Each number is 128 + 32 x the weight over its row's rms, rounded and kept within 0 to 255. Layers, rows and columns count from 0. Numbers have three digits each. The size before them is the row's rms in percent of the matrix's.

# q: layer 10 attention query, 192x192, rms 0.141, rows 0-31, columns 0-95
# k: layer 10 attention key, 192x192, rms 0.145, rows 0-31, columns 0-95
q0 091:124134077149120104109132196193095112120157158084113081187121133119126134137129075113107110102154141144073170139137183149127153121167159103151148114088106186129115118110083131146123019145062152094172153108131158158112090195155074082152146159112107178153105117120144087129133181188163148131
k0 100:106073121107138126073103106150126157199092134129116145134129126100087102109075116141121146080101067142151147166101061129114101133128113198223145137162167042070083106106160112142122146129130130148178138090154144110112133157085188160156098143155161177115141106122168160080090089098142113069
q1 082:109155155139088184154116082087136130141132115179166133100144088114123091146137143138117130091159199116105110168091187148156113137149128135121142099142131067219115148133155122103088110141104101099103060118102122138188131147104104184121123111134079135115152165150102158159147110190113164107
k1 080:138088108167131121161145154082163132068194100112159141157162146158157127125147195086076124198154179144062149123148096077124118213123108117096110145066099140176145105186124127134094144104163121106153123161126156073087121142139160072129115094145128125170119110133115138213155130144175183160
q2 094:111101180162152101127108170069125165142052129121168137192104150079143186125115109099070089123036126179139143143133127083135145133133134181116090139156134125129212156174128094109075102146156089126112131166093107119114108105147131165121189132123173192124125139120093108154161143190165110105
k2 087:112150129169088096196089150123072109162132124157114135154112143126112168114095171120190094157149086145098208068145218143162155097117082157166130088146137128171146095117167180167144129165149153243130131084150073177150059142111094104105130128138159153093196148105132095149125123114127125152
q3 083:092119118121129067060114147142135090067128121113149096194149106202142130095135128105133113057173113115127135092132137132118114141119077152102143136146110091150108127123157081103145116140104112092119173133132108209153097110157116144162177121130123184127142169193122128130140139162151157081
k3 083:166130084117144104119099148145102116120083142180125185192094158129092070123085137173158116144163139126199145114164125064146120126148072181143157121077175130087090106137149109085101103107141153096148180079128203182096189117091119073170170141192121086123075090129144148150136112128117144105
q4 073:128149087091181172173135113174094111156166137156100134135128135086085128159127113105136168127188091122111107136124108141155124088095076140139136126112188073132138041203073104183123134123168133159113174093104129156177131164167172094156124200110119127130125132130180131073093132100177132118
k4 077:136076143156148199126120154139094123101142169101136100129149093162100133071122108097091134004148126082120136099138110088157124141102164046109136130104153123095130117140058133105162160133120159134118111121112095086094180143139109091092113104115072142183116140150151165169107127132135142159
q5 080:129094125125059187128055128112121092134116139136118170130082141101129081131101131080162130124109160172159153131087066098101138125150142186089086123190103108171162138162080129165068140138112092116161127110109129133141149091140122195105131067150142142174051130115080105134140145164122199133
k5 087:191141098105082143127126125138096101133102122113136148108126111131141106128099146107144139200092138108133173129152130110188079139096096161177175072117123130150141053183148076116134099117076099205142131160071151090112114099109125123102111153125156200140119154161115158092154112140102103144
q6 086:136088163123183185126101131199097118137108128203129133108123102209107071121135135073149158155137137118113158129092127101118158085141170135132100156105103160169123140135076112148196090111122172162139136126169115122143120087126128133093105153112132130077130104097169059109103167103134164188
k6 097:127138139110151156103118139138134148113192130138081132077190151115174176080131168174109166120087156218129154124084076112106105113078117160115145135118164139101147094088132129181172117101071143136117126182196165146131079210153158129065153182148133141109166108083171181129143117146111107148
q7 084:126123133128119121182095100132122114120137110117101130118161184135121103095158117111077114114107140161126142153182132119148122084131142086138182046124081159127092127111147167101101123117157192149126084110079141091135094172153146096129134076139158114059046135152077068081138141179121130176
k7 084:071181118148125127163133147138163127111117155147119094107190067109118122097157170130135104143101139123074164188086165082112079115161200095126129123141153204127100230066122130149195151167120167117095170131170125166116162122138066088155184121115140168134105143137185160154120083209162157051
q8 084:156116168088152086146128160095145146149123163125136134092060162116148123149138116118119104146160135190139143129145138083156164100191123124140100101132091147175197135081095149115084180194121110144139089167095148153114177140197166189140096159144113118112137107114117155067185124138095136040
k8 088:133131159130177073126143154082119097115166113209101143154127096085125132102129138103170082123059073138102133175107139064186141099126167106144120147138143141153115156115171106137119163128172144127103161162164168133152141116148109142102164141142135149122129122147118100115123138249133107120
q9 105:153131130109124098184121115107129133078152093114112124190164129166167129134130160090138134168166115165131122142036162143145140103129099107147083186071102122098173108150111126086120068167129094185142078154110111146162085162131086132141116142114079132172111115165145121144084124182140067146
k9 098:120031118134105124109115155096145159114083147178076112168148177133096101157113091158116153115111089071134082111156160139115099088153177174129160071125106159132138104147155053084041120129099153152126168100147084109129097146113115081109116116157197055138083088118128160078139195109119086137
q10 093:101217130095140152154159118105146100193124117115130170116103103195076160115059077107157064108202124114112076123126177130093114171189039137156175100128196115093166169097205147156121164134161164108171090099157079102126082112143099096129152118144173112115134156106205103149108136091105129131
k10 098:083103153093066092120121133089138138060144116114113165116132158167114129120129168151165153081099056124101131121091117083151108160167100106140128085079136156171105166120157152100112127137122106102094091113073118130117208150145146184135105172110116094128139139146110174164121103133109110151
q11 084:105143065128117129108182134135131190169161118149133063107090107125129144156115137149097105104110127092112127125159190106165171116107120114042175155130176120126104126128089118088075115125165108095082124051125096103136185109096179100058140155192162161110140095098139200092189146123049126124
k11 092:135144158154107119100129120108117202121143162142083178203106093155081092139132093066142082137115107172102066146081128146093217169140119157120159148115098076052145141142104171056126185142119116097175146124099104129126159090137146130153184131092124118104187123145124116091132093161111137114
q12 100:128213109111125135137177110197130164111120114113111110108134142138097097101083128137135093140055089137122070174161143084144117106154137132067098101202194128065096153098058148132120177133128188123106112168171117143150179138108125167074122135116119166159107161153156146073163129140107145165
k12 095:169133133124091172082139145150138150182138107083121121103155150132085118156147131098154120158124192138111142159101090088084141143096111148128125070146120137129143111147136153182158193105082136116154085128126111149073084134103141062101111088057108176140169134128124121174160191065138086133
q13 091:055122137071106108157105129134173100149155114141177138166116109127160117139152101129211131156176142163107175114063150112176081129246111143129116124126125147122120117100151139121124148107114117194146119130087147129076047124139196072121141101050126119119096132165166152153141080067090114120
k13 091:130133141107153124126086150112167149117169117137136135177104162099082159126149107106127136168184150158173078125111115143127044142148122122070159176073124107139095078082104056156054077100126127115147119112138118190157178103107136135133121097213124148148107115046068163110097067154127120104
q14 103:098138083093126089123097083108056138138125146096103118135136151114163128152122119096112087107088050107157125129219095108153132067154081132112139171194113128191142131145122152058080093100139137143144064086073163108134136134172105110126148119150135149121157150173136124109180116177151132097
k14 098:141152146185112116092210128098180085134081127130139163111137121140136130148109123109164170094115067102161123092151126113164109128126141107128105126138083139112176161141190083127067124119162131144112145144162155119108145038103147166142160100149076085119141137139143210122047146133155119151
q15 093:141157143138137173137107141127124047129101106108116145147177125089068148117134166130144141097115064103141079129077139100142152164119129098131149135151137164127147150113130115153103174088169119162193160084156149085125081128131089122128178130141141134123136129125191197148070130109090097134
k15 096:124112112138181120081119157134144131117132124105106120155194153110179147165168103080105105072190075163168135101101128125072113136057125108134186130092166125129127127148141167166148127102122145109090066105103133115141115097148108150113146151088102080149133116149122066124100126094091130213
q16 092:074059109158185123132098071064138144153100159143109138171196166100067106106128074133086078123103164138122105118083160179131144134127164141178125119148157072119168150104109088129125106090154138144139173177094131067121075168112154091134137122142190101126090148134085090162090137129110086116
k16 102:083114140144087150127176116153184145073197098139130151153084156138159097176115164135171130126086121205092132120145087081134101136133124158155122138180120103193103138141126124186083161157106105186111144064100118126116155135143110194162133143085136055116152105161095116023111096125125138161
q17 102:106118085167086124111135120201153142080120137116155141075090124180095127168131113118124196141114132093148180127106105148100107158139139173153149053086147178049172150145122126146115155105124152125133175135119199089110133114097163152180096174144076115078140117059112178161147115113098114150
k17 099:151109157135133139152134096133141131160101115108096220129173114115090135067152137071093123162084167075099114139149175112098076110104163062128137104142134138093126118138112157134153161089057163204082089171110130125129099178089155130114107181100103137080151114063136139135097100102100108182
q18 093:161151116108150185150109143041177146150155143163140195082114143123185172161164131159116088124066146162073129165200115162136147118116210181152140139190106127097114057052161135136132182108177143180176072116150148165147103139110144136138106113136134114127196124112146108046155160115132113113
k18 105:118084134177152102105184172119192112100211096134101081101104086091170058123153111171123126174106134121104140109139178088122163166169165083106046165149192104196102144114140135156151148144090164144087127128144099137119104158155152103146201058099087100127125142100126100141101214088132151105
q19 107:155172146062083116137181122127132078145131117060110126124115148117050138142115164102081131142172107095151124124104131123136128126071175171086108123076068096140115174111154117149108156100171139058160112084101128170124161090072119109068127096092099050183126139123188115130143154113102096150
k19 099:058158170069149170124192168137126159161160137107109103160195139093088156161065110116127083078086112175140142139090118165158175059067055144099166127110108097113167095105101151134153170114144098135111128126156172149190185103146126114134126095124193141155098137178126109126103168087094100148
q20 096:090150089175136176089109073125109127134109183148126159128111155091115108152118077132148133133143095144204139136137090163149112102145078135079119083103161108122098122147076111159131130129134131159115154088117168167141104136138118086129195140147121167061142086066183165078129193067105119139
k20 085:129105091169140169157159157152145085137152158139123116073101105089127140135162106124102155155163183146150034111068171075152110084131185048133113079156130096181134146191023135136143076128194172161133062153188139114142114087142091109139146107120116086191136095142164165114161099123150100171
q21 103:147106147104121123078087124104092160138080106152189167145111118146216152132101141159188099126136102093144084152170124096112117150087093144087132101116105134151129102113093145099115128162114095156123152110122110136127172126089131145154074133146168157054102125121173135095150178182121118064
k21 105:106169192110140107147174079122112158100168154154144111168087128040122059142139133101139133181125077119152163158141144130117178059150113165192132092148141139147168102162142112153083076164128088147177200142147117096165089061125150092112171126142126122108158133144126109117111142157096093118
q22 093:131152160114150210159142130062075087151148181115105135108141163133172110145121152206162162090153166106132081127105143146190188119137120088146160137045162121098153158158178113083059161132107067135134175176076091121109107120116098101078168107144143190130092158171116091119136153115144160128
k22 100:101140140055159121168106162091103151185083143195093122139125133138145147108129134139141139213073160114116145123154161129041083145113144109156109088107190106169031169121081124102107114171111066101084123093094168152131122112139102125071147170112154102162148129088136118161161141131136083113
q23 100:189133124112099150141134155130178141191143112139081111154184115095103131145142096173161102117061179130073171083141138121137142099168098167139154093121148138124144190144094193101100148157085111107163163139071099110117109167090133128116075131092145153123139104168122132099122139120135090103
k23 103:114120120155144131050052136165130130087159162172084119142187087129123172127161150142138118097150165130090188165122130096148146193154113111168111078128190168125155079138151137144101170136104079172149142095120139146161164120117158106080162123133082117188171126119160155153130101142090105162
q24 102:102087157093078118186166188122098164113139075202073145117150149122110161093103124123124142116110038178115157151109115133108060155103154160114112149128185114137162081110220120121110132168121091101130121180139120086132102122116112099131136121153124154115128153120137173140120077152106135161
k24 104:107150144096107133160090138149086059170112156141117089130155107111107132088126117123202147099174142109147173172173100125105084119095137172157098159136085097092157120127169117138170131132154075124229073115106193104149171110118142091101183128101101112140127098119109171166141079106124105121
q25 114:148193162076104150162219121118071119141152055132133087144139090144102113165133215177171089147083125117064116173163135187138135137118070064137140098117088167130114180109119158127145149106163143064124122140141151129101115077120142114167111169149094158082164169074142169136150168145140131171
k25 109:091129144132174054096168131140105169116148132114123115119096117208161154147130195125125120197134164132134119168119105140126169152145174111128124074132164087120153110120122099109168122129142128152065144099175138122061167127159146131046197120131152145088148148078143184127151161114072074097
q26 112:158117153081068184114086160085125108136179094140142141115081158147094133188154098107186127122134112153163145153119147146102128092173134124096134154106115153154142123068137041135126133191078152142113063125136085075198098147087061076103133129114150104173177110136134148172127116137125083105
k26 110:147116152158151108165158179107059145151157099068095165118185125131159110094158128184141131141154176155160075132072101149135095136144136128114214126137101182130160079144132107148112114164075096137175122131128162112123109097142073091120097142170125121113103132124190147109158165090064128101
q27 101:158155142066078128151109093185100127061106159093160149078099153120108031152087145120181109117170179180100126133137135099138152117153168208113138126107075102167165114102147134154142128117149147169113185111120115082156079210085068134139190146133137116119157126170076162133092086079172152163
k27 094:123108107146087048163160236112172096105092177126106121138143116125124095136109109153161175177202168118128137139093146115181063085157144134128122066158162158070095117114132074134103141173107126117140142124087146119134113127131129131145132099152093102136121148159125090108054142071117074152
q28 105:154181157108140113101132163131140084125197093187100116167102186148169149165112109135113048071099129117125155101103144074190071107086182156183088096109086129106137151111143093096105180102158208133174123111160165120148162086151125118125112107135155126117157141111190105190114188103122126188
k28 091:168133164077138141123150174137138105055119109118093129097123127079104165071157163128152155129170120160118106113073140116122161120124134152172106144136145143091117150122127131181145135155148109133128107123140132170188095168141142117115148166104116127103108138091120134145141122122120084074
q29 103:143107082162102113131144082138151104164146100113133149126103078137076153120110188103164130175139132119080099095102077145152180108089105142095143142138134105094150129160147072133131073140112141156102084158188088102196117155161134128144159196149100143138122140127128130103144139220118135166
k29 100:123097160151183133126115113133164098139157120046137109145143112129151118100106110128112189083111040132126106111076168139168136085102106116071129112128123146142148108141158129107104145073160096150112039191140085085100123108116183123125076072137135157106154149117166162092120100095137167111
q30 107:091126141157053115141149106120113139156137174143150130090143089099122087098116144119172101170127155094139156127099180057141164151114116126158131050114110066107130108173120152106148140100138164142147118068154103127148058193125186128115165170096123124120161107077130107098123133060108126127
k30 096:110183123082101134178112107124079194112095146123152120122140121115085176150133185068156134112117174138094108194155144149170076120093145107158134161118097102137099172102125089170117129148143150162127156111135136111083154136101176064158139123084079150168100155059153171156094123082154145155
q31 099:136071151096152069110145127181090127128123097117105115087115140075181134178167202108153146143163164138133153046158109131153108136130167157170118126163111148137140199087183116112052124161096106099133080088115146161090147120146135180140109171176085130149085111135153112129115117098148107091
k31 097:143155124090168109152154109115091182195088161185070160128114187138118088138115147144151110129172182064146151126127146061210133124130127115157157101105187109162126143190140095089157135132067155129090117084138152154159132106126120118091198104074154128197165138107110127080154180132187137124